Weights of a small transformer language model.
Size: width 192, 3 heads of 64, MLP 768 tanh GELU.
Architecture: LayerNorm before each block, learned positions, biases, tied embeddings.
Each number is 200 + 30 x the weight over the matrix's rms, rounded and kept within 0 to 999. Layers, rows and columns count from 0.

# down: layer 4 MLP down (transposed), 768x192, rms 0.066, rows 85-137, columns 0-63
# up: layer 4 MLP up, 768x192, rms 0.0797, rows 86-137, columns 0-63
down85,255,203,171,240,237,189,179,198,176,219,169,216,201,219,242,136,192,202,162,192,257,206,198,222,245,210,211,179,192,195,218,150,240,177,202,233,193,213,203,129,145,206,191,251,207,163,199,243,146,191,186,210,188,199,277,216,220,170,220,182,230,239,164,221
up86,182,196,130,184,204,304,207,183,169,190,156,157,189,108,247,211,235,193,228,180,156,201,238,241,262,243,137,239,174,197,183,133,198,199,189,189,253,179,203,218,237,205,242,175,222,172,156,184,196,210,195,229,156,181,158,186,177,242,149,204,194,177,158,182
down86,172,207,236,200,237,218,219,165,225,177,186,159,154,186,201,234,166,193,173,169,217,229,272,228,191,187,193,204,201,185,166,187,227,187,214,213,180,159,124,197,227,264,225,231,194,180,189,208,233,143,263,213,158,220,239,236,193,192,141,232,192,231,167,178
up87,167,139,185,237,210,182,220,202,211,211,178,176,180,144,197,226,212,199,196,202,205,205,230,223,208,234,153,170,215,242,261,236,152,205,208,176,133,194,247,178,234,209,136,257,135,168,206,168,204,167,128,196,204,149,201,190,235,214,233,163,179,212,212,244
down87,237,229,176,227,185,230,210,199,208,208,249,125,180,153,244,240,199,203,174,181,200,197,186,198,218,210,146,211,125,240,161,184,145,213,199,187,205,227,264,166,196,167,162,164,246,221,166,195,209,218,211,203,268,208,195,209,230,156,195,242,153,189,240,215
up88,252,235,176,204,153,245,203,213,238,139,155,241,182,254,172,208,209,186,182,189,127,180,166,190,248,203,175,279,199,191,227,219,226,186,214,213,227,236,210,125,202,203,200,165,171,238,193,195,230,204,164,185,242,215,269,232,117,161,183,261,192,148,272,215
down88,239,196,244,204,270,197,273,217,250,201,244,205,185,207,217,168,270,145,235,216,214,160,169,128,210,171,201,182,195,177,236,222,213,211,188,220,175,207,187,232,215,205,173,238,248,233,197,217,159,220,283,161,224,242,170,150,231,203,265,171,177,189,167,190
up89,215,222,232,280,223,179,196,238,170,207,172,202,174,176,191,227,218,210,159,198,231,193,198,227,230,192,185,211,189,202,188,183,226,220,168,226,179,169,202,230,215,233,193,210,195,184,223,203,193,186,191,221,222,183,190,193,150,188,243,203,194,193,213,213
down89,217,194,186,159,192,202,228,175,195,172,214,179,198,238,187,204,215,191,212,202,207,227,190,177,171,202,196,190,167,215,203,220,202,191,218,175,172,252,229,164,190,161,199,186,184,206,223,206,191,229,204,225,172,187,168,190,212,219,196,197,224,193,219,223
up90,177,225,210,159,199,247,225,188,204,168,184,197,256,177,216,201,189,182,180,130,157,222,221,212,269,173,196,221,249,218,213,186,214,153,204,241,211,238,186,206,208,186,242,197,236,246,189,224,154,245,240,254,187,197,209,161,263,242,178,166,195,146,184,239
down90,208,245,217,246,188,136,244,207,162,192,216,174,230,208,148,183,199,177,217,210,172,259,208,159,193,140,202,225,145,222,197,229,180,201,233,229,186,287,212,188,175,194,208,189,186,169,219,228,191,196,186,167,172,167,238,227,246,188,143,205,248,213,173,205
up91,223,210,189,214,176,180,159,190,225,184,171,218,248,189,247,239,195,181,183,223,196,179,215,218,186,202,201,211,244,194,216,194,155,200,175,213,188,182,207,204,191,186,199,209,163,227,216,181,235,113,195,183,208,177,183,223,231,203,200,234,199,247,149,194
down91,192,167,236,215,220,245,243,216,173,163,224,130,156,188,178,209,200,205,199,147,190,197,157,193,167,184,187,190,204,223,226,236,188,194,195,159,243,188,210,225,167,241,206,187,205,196,196,192,145,228,219,183,251,199,200,228,188,185,198,170,172,151,228,203
up92,219,227,240,189,216,211,199,235,167,216,200,200,191,149,196,214,207,215,251,198,157,245,259,159,204,193,212,217,172,226,204,204,193,211,168,170,227,207,170,243,222,177,229,210,185,180,250,201,212,176,191,250,197,162,198,172,227,240,177,194,188,144,238,216
down92,181,215,243,173,209,196,238,161,213,215,245,205,178,233,188,169,241,240,193,212,174,179,189,254,215,179,272,214,180,199,176,222,176,195,205,179,228,211,215,173,208,232,176,183,238,203,142,176,164,238,226,163,206,237,195,228,152,177,212,180,217,182,222,209
up93,211,173,149,116,220,129,166,133,165,171,222,196,234,206,218,221,231,206,180,228,229,183,177,252,189,182,187,179,229,233,196,234,249,166,197,185,171,168,191,227,214,227,120,201,240,244,169,201,188,234,184,228,212,171,207,205,159,178,154,172,229,210,199,230
down93,249,208,179,219,253,213,150,156,177,219,148,192,221,193,222,242,160,228,143,195,152,162,230,199,153,184,172,217,191,208,245,190,214,212,223,208,217,211,199,219,183,165,170,175,159,187,161,193,242,162,262,178,209,219,218,187,212,173,173,205,202,207,192,213
up94,204,218,192,199,168,201,203,164,259,147,222,180,200,273,162,221,209,220,191,231,176,152,127,196,214,152,208,152,164,244,211,182,167,218,191,204,169,198,231,176,202,213,169,144,198,163,249,269,154,188,170,172,207,218,212,157,184,269,205,210,233,165,170,170
down94,187,226,182,202,219,232,238,254,185,156,184,187,213,136,200,205,187,176,254,191,212,230,230,212,203,211,232,238,197,147,178,220,174,167,219,156,254,210,198,220,183,190,218,206,168,198,177,194,219,153,210,205,201,229,242,183,233,204,232,176,144,235,196,229
up95,237,165,183,227,194,169,207,192,200,175,214,231,198,185,223,170,194,224,191,232,185,205,126,201,244,210,188,203,194,171,227,211,166,231,211,212,254,196,251,167,192,177,224,157,247,247,173,230,198,208,190,194,198,229,202,246,177,197,191,263,194,158,149,148
down95,148,169,204,236,224,182,223,172,195,259,285,160,206,195,201,175,209,164,188,167,233,170,198,236,208,229,130,217,231,221,258,223,213,232,198,199,212,214,203,201,216,254,185,215,141,120,146,203,158,275,175,196,176,194,182,213,187,217,208,153,235,182,240,124
up96,189,256,212,180,182,185,263,273,252,192,232,229,245,180,190,224,149,216,218,225,246,190,179,233,183,199,211,186,194,215,203,208,165,224,107,167,224,157,188,258,247,185,162,236,212,155,184,219,177,207,169,189,211,218,228,184,156,141,168,241,206,161,175,172
down96,170,158,147,154,164,199,199,215,227,206,238,197,205,253,199,186,183,194,226,224,243,161,144,186,223,150,207,212,212,186,190,132,197,235,280,210,212,214,197,151,218,241,226,161,242,226,226,208,167,165,198,181,202,218,192,223,256,230,225,203,192,173,195,211
up97,156,192,259,220,152,208,261,189,203,199,177,191,165,150,187,256,190,208,202,209,204,229,167,209,186,234,119,171,245,209,175,238,223,162,200,231,181,259,169,185,248,190,227,157,215,219,241,172,152,259,180,182,227,242,256,210,181,223,250,257,199,145,171,134
down97,98,191,188,180,189,238,251,186,287,250,205,221,158,188,203,171,181,192,237,201,205,175,187,177,295,184,155,162,228,155,155,185,252,207,233,177,177,151,231,182,188,227,174,199,172,222,180,175,241,197,177,215,159,240,147,212,216,212,205,206,174,258,233,204
up98,259,239,226,146,181,250,219,168,197,218,144,203,201,195,249,232,206,163,200,221,238,146,228,227,178,193,258,141,211,241,188,237,189,190,144,223,183,199,213,209,166,182,185,158,220,250,194,176,170,178,217,230,229,229,207,165,231,201,221,205,153,214,251,231
down98,109,157,214,227,173,206,194,235,207,186,245,219,209,238,167,242,171,202,176,249,271,206,198,248,204,246,192,229,172,138,224,210,222,189,185,201,200,213,184,273,203,218,190,195,185,189,189,212,152,251,198,200,186,179,135,216,153,215,247,249,160,222,204,268
up99,181,209,204,198,229,240,165,209,225,187,170,204,250,235,129,147,160,232,200,226,178,213,161,221,178,233,215,209,214,207,155,167,234,191,173,197,238,184,159,233,221,205,225,161,241,186,247,212,212,217,217,185,159,210,153,228,248,185,211,211,210,178,222,275
down99,202,220,155,199,210,134,187,244,298,211,160,219,155,243,245,204,235,232,211,237,210,193,191,191,193,183,270,195,209,185,183,161,215,186,192,179,173,123,228,182,146,182,234,219,138,192,164,201,167,218,178,220,162,198,223,221,217,154,220,212,239,168,234,180
up100,175,226,186,181,200,142,211,186,198,185,210,231,207,212,168,200,173,192,184,266,225,176,212,192,164,192,184,176,226,198,157,172,197,185,223,231,185,213,183,248,197,231,185,199,187,213,215,165,233,233,250,180,207,209,224,236,204,243,181,156,195,182,195,161
down100,207,193,219,201,236,182,149,225,220,199,197,201,148,128,224,217,205,191,166,225,202,231,229,185,214,228,222,215,176,247,199,232,180,209,207,196,185,201,137,209,218,183,195,202,163,236,212,167,227,230,191,213,202,223,184,193,195,186,169,170,177,203,191,201
up101,230,178,178,196,138,189,170,182,263,250,213,243,185,202,150,170,187,211,160,193,177,197,188,209,215,230,194,282,218,229,180,165,212,222,216,186,190,165,198,166,134,145,168,233,185,176,218,167,255,213,193,167,214,208,193,170,239,228,205,172,151,242,189,194
down101,209,180,233,162,169,205,227,229,197,204,220,208,222,220,205,184,234,239,191,193,227,167,135,147,196,227,249,210,144,135,157,186,205,233,150,242,222,186,163,180,247,232,116,175,221,230,199,189,172,191,223,181,187,219,147,213,208,239,165,222,218,190,169,205
up102,187,212,133,187,213,160,195,266,199,236,159,217,288,225,174,206,207,201,169,181,221,193,176,176,163,125,243,249,197,158,176,213,205,225,207,182,237,208,206,205,208,154,225,190,219,223,188,207,172,239,209,184,192,168,188,173,170,214,213,200,169,163,219,211
down102,166,208,204,233,240,188,156,192,207,178,237,178,177,194,254,241,198,169,205,207,243,168,226,162,194,233,193,235,198,218,228,201,247,175,157,188,140,133,213,207,157,199,254,183,194,197,189,236,170,176,234,156,174,219,194,213,251,145,187,179,231,198,263,192
up103,176,211,195,200,190,167,197,236,175,195,200,253,234,209,191,199,221,173,219,229,173,221,194,190,244,222,180,188,147,154,197,132,175,191,181,203,149,260,231,176,202,211,216,247,222,210,178,157,188,218,240,201,250,204,210,221,210,176,202,219,141,181,241,172
down103,199,206,206,331,240,174,266,248,175,224,206,213,199,220,201,160,188,232,198,179,224,245,157,200,238,168,166,197,225,217,218,241,219,185,205,197,229,220,136,200,222,166,191,195,198,143,236,204,237,241,226,168,232,191,146,196,199,201,177,159,209,252,153,212
up104,186,191,189,179,176,205,197,233,198,167,192,183,138,152,209,228,197,191,224,215,155,196,161,200,188,180,186,181,182,210,177,220,196,192,207,211,230,217,208,197,188,210,219,199,222,255,224,219,206,292,209,189,191,223,236,156,172,215,254,209,160,191,198,174
down104,205,187,226,140,270,216,168,168,230,260,147,175,202,148,174,191,206,217,189,211,200,240,261,185,173,193,234,196,176,200,189,172,219,216,200,214,216,221,232,165,219,166,210,181,177,247,167,153,219,178,109,179,239,207,168,147,205,222,179,225,228,199,187,184
up105,200,175,206,181,190,201,224,188,190,176,194,217,185,182,179,229,257,177,159,231,203,183,222,231,194,185,154,183,180,182,263,154,246,175,191,208,240,209,221,181,230,190,207,188,229,175,218,254,228,197,228,178,180,250,172,182,207,200,154,188,160,249,197,197
down105,206,225,209,169,216,175,197,120,156,184,216,166,236,243,230,185,243,202,203,238,168,168,243,244,198,143,206,188,226,204,199,148,214,219,211,171,164,205,200,192,196,168,167,229,188,266,255,167,188,150,237,173,236,202,239,175,194,160,164,177,257,157,220,221
up106,233,250,211,200,224,159,235,184,165,197,235,180,212,160,207,187,245,205,218,145,187,162,235,250,218,207,235,179,179,190,186,191,173,231,166,215,208,218,219,222,179,216,174,189,225,190,205,179,208,200,142,157,214,182,192,228,233,237,239,212,211,168,134,220
down106,189,173,174,229,196,206,186,215,245,172,217,185,188,189,187,209,150,234,193,220,227,192,214,208,191,198,219,202,216,201,233,228,238,176,205,166,199,189,197,209,174,208,268,209,191,165,195,189,163,248,194,201,175,138,182,191,215,180,159,164,183,223,204,212
up107,240,172,247,206,221,180,213,151,182,179,155,225,232,176,218,192,191,158,140,256,202,225,202,217,191,196,135,168,188,169,201,203,209,214,196,183,189,214,213,177,211,206,184,207,200,157,172,140,172,184,182,153,209,163,217,187,258,191,219,209,184,199,165,161
down107,207,258,129,252,206,225,211,156,161,202,214,194,251,221,184,208,193,223,173,206,179,175,190,187,187,188,178,190,209,209,169,140,139,179,225,191,154,211,246,134,201,222,167,205,226,146,202,161,133,172,181,205,207,181,222,181,186,211,256,245,219,193,177,157
up108,200,204,134,220,174,171,196,139,164,141,175,195,202,246,184,242,210,183,179,197,145,182,169,263,195,186,210,181,215,171,158,228,220,256,217,177,200,249,165,223,171,213,161,216,199,200,208,170,177,196,181,144,240,127,205,252,188,185,184,263,221,174,192,226
down108,198,206,189,210,201,173,214,188,228,151,225,211,165,229,160,162,192,190,251,229,216,251,194,176,223,216,254,176,210,123,213,193,191,168,189,157,183,213,181,211,188,215,166,155,173,204,187,229,173,230,207,174,226,192,134,217,250,194,275,218,187,170,187,199
up109,248,259,219,198,213,224,210,208,176,175,164,166,190,244,216,263,220,186,189,173,226,209,224,185,191,161,162,205,165,257,175,208,209,176,247,219,212,187,220,226,177,233,220,206,182,282,216,183,160,137,172,166,252,171,168,206,246,187,193,214,191,171,130,218
down109,195,271,160,199,163,174,237,213,234,216,182,200,239,133,196,172,190,261,207,206,158,283,163,226,194,203,206,216,210,198,163,206,172,220,171,213,207,225,227,187,198,214,242,165,291,198,220,155,191,214,173,191,155,195,205,186,144,221,172,192,227,189,250,183
up110,188,189,151,184,229,245,188,220,216,175,221,149,186,150,211,218,199,164,239,199,179,242,161,189,228,191,174,177,171,153,212,174,220,177,206,200,247,203,177,195,176,237,225,175,245,234,192,236,179,194,213,242,207,181,207,171,207,187,189,188,180,208,183,176
down110,155,171,234,178,180,170,218,264,222,251,212,220,233,230,199,188,181,199,196,157,243,222,183,150,239,203,164,179,226,206,217,231,149,199,196,219,184,235,112,144,153,217,201,224,173,227,251,209,234,213,94,170,180,211,160,228,222,183,244,201,214,188,257,163
up111,197,195,177,205,152,180,173,206,157,163,129,168,187,171,191,221,196,170,113,216,277,210,200,191,234,272,177,207,188,186,179,193,164,235,215,164,191,184,256,166,199,213,184,199,184,198,190,194,217,209,204,165,195,220,213,197,174,210,221,240,241,235,230,200
down111,204,186,158,191,214,209,261,199,216,177,256,158,242,274,222,225,190,204,269,182,175,217,258,214,158,182,209,198,177,201,199,217,243,217,209,245,198,161,151,220,194,144,186,187,249,169,199,199,211,228,181,230,171,200,179,256,220,242,198,219,188,224,186,202
up112,246,203,105,198,188,155,251,187,238,153,138,233,177,221,222,223,167,155,184,221,184,194,234,220,189,175,160,189,207,157,211,194,249,170,180,235,170,241,187,176,206,227,207,196,203,190,177,195,169,201,230,165,203,206,243,208,190,172,174,184,151,226,175,277
down112,231,230,214,194,217,195,172,255,186,201,239,160,176,218,254,161,231,169,168,252,182,90,205,216,200,228,118,212,155,271,205,163,195,281,179,250,196,218,215,191,178,218,230,187,162,234,173,217,224,251,186,167,243,132,199,189,146,252,199,178,200,211,224,203
up113,171,212,194,163,183,203,194,226,218,197,175,179,249,190,202,199,200,207,208,198,219,164,191,197,208,168,216,254,179,198,240,187,219,205,220,133,197,192,177,202,236,263,218,178,171,211,190,209,146,231,187,178,236,247,228,196,184,236,220,222,222,184,177,177
down113,208,205,237,196,181,231,183,190,226,190,204,202,171,283,218,137,184,192,231,217,174,190,214,216,195,235,145,185,205,161,228,178,189,206,226,195,147,198,190,166,208,163,196,226,213,188,224,193,240,165,201,200,190,238,212,214,179,212,179,189,207,188,194,222
up114,150,222,153,232,211,181,185,180,202,146,210,192,161,170,207,225,184,268,270,198,243,230,247,158,223,206,223,270,262,233,183,178,204,165,238,247,207,216,215,163,236,219,207,195,150,233,240,227,233,227,160,157,183,163,231,198,213,198,157,205,188,130,239,172
down114,178,250,173,192,150,193,261,197,191,207,198,236,188,165,188,200,204,241,213,254,184,159,143,212,207,195,225,154,282,197,208,211,219,205,184,208,186,214,223,268,214,256,203,184,234,181,134,205,179,211,198,209,225,220,155,213,159,229,192,176,174,175,263,181
up115,159,176,192,155,184,251,203,215,202,182,178,187,201,222,186,177,257,137,203,136,227,227,139,211,216,218,191,196,241,187,216,219,278,151,183,166,170,158,203,177,195,270,199,231,260,214,165,198,254,223,183,201,186,194,207,226,175,167,227,197,170,174,191,220
down115,165,193,217,277,217,193,166,166,235,197,191,235,200,164,209,213,157,190,193,146,213,204,210,198,170,197,180,251,204,247,202,211,191,213,213,212,222,177,179,200,207,190,139,188,212,236,186,222,238,196,165,161,161,209,232,237,166,230,200,228,195,216,217,218
up116,184,245,226,212,175,253,228,234,185,162,165,228,233,181,186,207,199,233,222,235,252,173,153,198,221,164,213,237,227,168,172,222,243,228,220,220,203,231,240,216,235,217,194,235,200,180,233,221,174,210,234,204,193,213,224,231,174,176,172,182,198,176,176,205
down116,175,242,243,198,219,161,235,238,171,223,221,200,163,212,192,195,179,113,213,194,207,189,164,168,169,189,172,229,169,205,197,217,189,216,199,213,204,162,209,225,146,199,193,153,211,221,206,200,205,184,173,207,213,212,226,181,176,273,187,164,163,273,202,218
up117,162,202,170,273,169,212,175,223,173,177,252,183,208,216,191,201,175,197,223,191,174,207,206,203,244,219,223,208,186,223,196,181,188,206,237,163,198,268,204,199,179,222,165,183,230,190,227,186,149,242,176,117,154,186,220,228,201,152,236,200,211,202,198,222
down117,200,191,202,194,191,192,151,195,209,147,205,212,193,215,163,194,159,249,164,200,196,222,179,214,264,196,184,186,259,199,163,229,227,217,194,187,214,243,163,268,220,238,236,235,200,206,160,194,259,219,201,161,199,216,197,202,187,189,181,186,202,167,222,169
up118,193,218,229,221,188,214,230,167,208,231,216,236,222,233,161,187,185,187,171,193,180,197,227,214,197,207,231,206,247,186,205,222,209,156,235,159,180,203,234,192,209,189,251,174,186,174,173,239,222,180,251,187,163,194,172,173,186,159,232,231,225,232,170,161
down118,153,172,167,211,205,232,144,202,196,170,156,206,176,192,195,191,211,162,226,171,187,207,215,186,191,204,152,192,205,213,181,171,197,223,226,215,167,220,185,233,214,209,194,184,198,256,172,155,191,264,253,187,192,195,184,182,212,187,168,268,145,223,181,135
up119,150,221,237,244,214,180,168,186,164,105,162,217,199,203,206,226,179,224,198,256,247,212,177,155,208,166,213,249,185,216,248,196,207,172,213,218,229,245,196,248,201,209,199,277,201,222,185,170,217,178,130,202,218,209,191,177,199,172,231,193,163,221,250,189
down119,205,156,232,203,166,214,246,218,187,237,193,159,247,174,185,237,237,169,177,173,205,237,166,163,170,239,196,156,155,139,149,207,144,218,235,208,230,210,229,223,289,235,231,169,177,210,181,218,189,201,190,208,217,149,189,191,176,220,167,216,210,257,193,191
up120,193,186,154,226,198,218,178,176,206,218,170,228,216,180,213,226,174,213,174,168,229,195,179,166,170,200,234,180,249,176,202,182,203,227,227,138,190,179,218,219,205,217,215,155,227,222,227,226,175,247,230,216,226,223,275,201,201,229,198,202,129,222,221,179
down120,191,179,154,217,180,202,181,191,160,191,190,223,187,277,191,172,149,157,161,195,149,239,203,174,218,239,193,224,243,227,196,215,170,172,172,229,182,199,241,221,211,235,202,171,197,159,225,169,202,188,208,175,144,196,132,211,193,202,239,245,219,201,231,213
up121,173,196,233,198,132,200,203,190,267,209,198,258,183,169,258,227,160,205,145,180,175,220,208,220,192,194,165,211,232,202,163,206,217,166,217,214,203,231,214,217,193,247,250,193,165,185,165,254,199,198,183,234,189,207,224,150,196,201,223,183,212,195,191,174
down121,146,223,229,225,170,171,244,243,198,167,227,208,195,279,185,220,164,193,188,241,217,160,210,169,201,163,219,189,147,177,175,178,209,200,217,159,169,172,252,229,216,198,185,150,203,220,196,239,163,169,185,196,187,194,172,233,191,154,263,230,244,173,212,205
up122,164,184,197,206,230,207,237,214,204,197,134,161,191,217,236,164,181,156,188,234,192,163,213,204,166,163,194,183,233,203,204,207,215,252,152,196,202,240,216,224,241,205,167,202,214,196,230,248,202,206,191,167,204,139,209,168,162,184,158,182,252,160,212,160
down122,238,190,148,218,185,152,229,199,253,195,192,211,202,209,245,204,200,203,135,211,210,180,194,216,234,233,197,263,202,177,168,158,196,189,209,164,273,198,176,191,165,178,206,195,174,189,161,195,208,197,223,228,211,237,236,215,227,193,236,198,202,218,155,207
up123,229,258,198,171,232,249,201,184,186,253,200,160,250,234,197,163,232,183,191,241,251,194,173,175,204,172,221,246,163,235,213,222,206,240,197,253,191,207,136,197,255,220,215,212,178,247,217,151,207,153,179,179,225,198,172,183,175,217,216,193,183,203,136,217
down123,236,242,190,150,213,202,164,287,141,166,212,180,173,196,191,202,217,206,189,196,216,243,244,207,213,214,158,254,211,218,258,186,139,152,147,169,265,192,152,134,234,224,144,211,190,183,231,137,194,245,173,210,215,222,220,229,201,194,220,200,195,222,199,256
up124,211,170,177,205,194,194,216,213,209,211,236,234,185,250,152,237,214,197,181,248,238,170,230,221,196,215,204,211,222,192,176,161,191,206,245,249,264,192,189,215,233,208,165,191,169,182,199,181,247,208,180,189,209,195,171,198,282,203,192,216,191,156,207,209
down124,210,210,205,210,158,170,239,259,207,206,171,222,171,178,228,201,192,261,238,209,209,202,205,203,182,169,184,158,157,160,193,196,203,178,217,170,207,203,221,174,183,149,220,180,250,227,218,226,205,209,208,206,177,236,224,168,187,124,168,215,228,176,251,209
up125,148,207,188,206,195,122,195,171,184,238,192,247,164,171,184,233,245,222,147,184,204,163,218,221,218,212,197,173,153,233,186,203,237,167,186,179,228,177,183,202,198,191,192,191,254,189,267,259,185,216,184,225,215,168,205,183,218,235,217,233,193,240,182,220
down125,231,178,176,206,247,202,195,153,210,169,228,191,238,219,170,184,178,176,200,194,205,265,209,157,180,203,205,191,203,203,162,205,232,205,174,247,130,192,199,216,193,179,164,177,183,218,214,187,190,191,249,202,178,164,245,177,215,155,272,205,219,204,192,207
up126,226,158,197,161,183,192,185,220,143,232,243,278,207,232,191,255,178,190,273,231,179,255,269,243,182,224,174,223,156,164,223,264,211,198,196,186,165,191,130,192,207,185,212,213,214,226,234,175,178,204,235,180,196,177,291,233,244,163,179,152,201,200,230,157
down126,226,222,154,220,166,181,210,228,213,216,173,218,143,179,248,203,189,215,230,246,208,153,220,182,228,166,198,152,193,147,211,216,203,221,222,200,256,187,160,212,222,221,213,178,175,249,226,238,189,216,223,197,203,208,160,214,249,224,176,166,196,213,206,187
up127,209,144,190,164,199,204,215,185,203,199,212,238,238,192,214,188,188,200,196,194,152,212,207,200,194,212,220,222,194,196,190,194,240,232,225,218,169,219,199,193,217,203,172,186,183,246,213,216,195,201,200,256,212,185,171,242,239,248,222,210,219,193,227,168
down127,179,218,168,147,144,182,190,234,175,238,234,196,175,188,179,192,217,216,147,247,234,174,217,213,190,247,249,187,194,231,161,176,190,204,191,185,237,212,178,198,133,195,194,168,249,198,184,226,218,195,194,225,194,249,210,172,220,183,226,156,192,260,195,236
up128,202,203,205,176,224,149,215,186,186,162,241,199,213,186,205,246,224,201,232,175,168,233,166,235,192,166,185,213,202,245,164,244,212,228,210,200,203,222,197,177,210,177,212,172,211,237,192,208,170,229,180,217,211,242,226,197,192,168,245,196,170,164,196,216
down128,212,218,201,179,191,223,202,229,231,212,193,193,238,248,208,169,202,203,210,191,182,138,191,201,243,247,166,202,209,208,188,150,206,180,212,282,202,121,221,226,131,206,208,237,186,154,194,206,215,214,165,210,183,194,164,172,245,225,171,220,203,228,222,240
up129,274,178,208,226,230,200,135,227,187,205,222,245,236,201,228,169,228,165,197,157,168,247,240,192,213,182,238,203,152,184,162,206,220,205,204,229,213,175,199,218,171,184,212,204,274,162,230,219,178,156,236,181,214,186,218,197,185,251,189,159,200,190,218,242
down129,179,196,224,256,170,226,232,156,202,144,198,167,135,157,162,198,196,220,226,187,183,217,174,232,145,180,210,197,236,234,203,159,201,203,191,157,196,206,185,202,204,228,157,184,222,215,169,197,198,239,179,211,157,233,224,211,164,227,231,216,187,213,250,174
up130,240,169,181,255,212,158,212,251,218,222,220,225,163,208,226,213,139,194,173,176,177,222,208,191,205,271,233,219,185,139,202,245,243,221,164,200,221,226,152,222,219,173,184,217,197,196,233,246,233,189,205,195,217,190,216,183,177,165,201,179,234,223,190,154
down130,225,195,156,193,195,204,178,185,143,253,220,227,166,223,231,194,213,227,172,177,163,229,199,220,188,230,203,175,166,224,221,124,193,254,216,221,229,235,170,240,227,166,179,190,200,240,162,179,147,157,233,199,163,261,194,236,163,199,205,224,246,198,198,204
up131,212,248,136,151,178,224,156,170,246,174,221,240,213,187,147,205,147,175,129,255,205,193,208,174,209,184,154,121,174,231,186,180,160,192,256,181,195,217,180,150,192,193,203,181,206,211,211,249,206,233,225,212,162,195,204,211,143,185,173,176,250,226,141,179
down131,227,151,249,234,179,217,200,247,200,206,222,185,199,273,214,168,200,177,223,170,192,197,203,210,207,153,191,167,199,179,190,187,134,226,197,199,266,197,147,214,159,200,225,225,186,153,223,175,226,257,197,168,186,203,175,191,139,185,204,169,252,270,206,213
up132,219,171,157,212,194,201,195,224,213,145,239,210,223,175,188,209,225,242,204,199,205,212,211,204,171,201,195,212,148,210,226,245,179,194,224,200,235,225,207,204,250,218,227,207,239,206,180,237,201,186,208,228,222,147,212,203,192,237,185,183,147,178,212,191
down132,174,174,217,131,182,228,191,163,231,218,184,218,166,216,178,195,210,201,232,210,213,174,196,193,168,174,199,227,208,221,203,174,219,229,190,179,173,205,147,172,214,203,227,227,181,239,182,213,170,218,191,216,153,238,201,179,198,197,202,221,185,191,188,170
up133,207,173,171,216,176,195,180,234,186,141,156,180,229,182,245,250,172,186,201,248,216,239,163,181,179,175,199,182,180,163,208,248,240,159,236,219,181,186,162,223,170,167,237,252,215,215,208,239,167,220,230,173,180,173,161,186,203,221,213,197,181,225,180,186
down133,202,253,241,198,215,191,249,196,196,138,210,216,157,229,183,179,222,169,261,175,198,216,223,172,122,179,197,204,233,229,220,198,187,201,221,183,207,225,192,218,198,198,201,160,121,198,220,192,197,220,132,173,208,246,163,224,214,225,208,200,180,181,209,228
up134,169,195,184,238,198,185,192,196,229,243,147,178,210,243,206,199,185,250,172,125,255,180,221,196,219,218,203,192,217,186,160,178,141,173,194,244,212,218,229,221,198,222,228,156,163,176,185,179,238,217,204,253,215,206,192,200,191,225,200,211,196,213,182,189
down134,194,181,167,175,218,208,219,175,222,212,196,148,212,194,215,173,186,253,235,240,186,220,228,203,204,191,175,210,194,191,207,180,217,301,242,227,205,162,187,213,223,230,206,217,220,245,241,149,210,207,198,230,193,171,203,184,202,189,185,196,191,216,197,180
up135,192,214,233,155,285,205,159,197,209,184,186,224,240,184,188,179,187,193,208,213,218,185,173,158,166,194,184,210,214,198,214,210,229,165,196,182,218,233,218,214,159,206,214,201,168,201,165,207,168,206,189,238,222,180,226,208,197,158,150,178,263,179,213,176
down135,149,160,211,182,207,152,253,264,188,216,204,190,186,209,209,262,224,208,233,205,179,229,159,190,199,197,238,223,195,153,179,165,182,197,221,172,172,172,193,280,210,178,212,199,246,221,174,198,177,147,204,206,285,220,190,257,175,197,173,211,163,203,155,197
up136,239,207,154,227,214,212,255,160,186,214,176,211,243,192,155,165,224,184,178,242,219,211,157,188,145,205,146,197,199,182,136,224,231,181,212,209,188,226,213,216,201,239,207,164,191,284,180,199,262,257,229,207,236,216,175,225,231,185,202,205,248,182,228,181
down136,246,156,179,217,166,252,173,274,227,141,195,176,211,213,218,217,198,265,206,202,153,205,224,199,193,172,218,161,188,258,207,227,186,201,209,203,177,160,182,121,202,203,237,232,239,171,233,187,198,193,168,201,223,231,210,203,178,195,199,180,180,183,211,226
up137,193,202,154,215,213,163,257,214,178,226,166,216,241,184,162,178,242,194,200,248,183,191,164,256,197,194,179,227,171,175,247,209,182,172,146,232,205,217,238,274,129,178,197,189,186,144,194,222,148,211,208,146,177,130,191,245,223,215,207,147,182,266,206,177
down137,216,219,174,208,234,241,270,232,179,192,175,204,162,195,196,207,202,237,214,199,209,131,182,217,239,208,175,150,156,203,184,214,215,213,113,228,159,224,210,225,134,163,194,229,164,153,191,190,184,248,212,193,278,144,220,200,243,240,259,154,194,199,217,182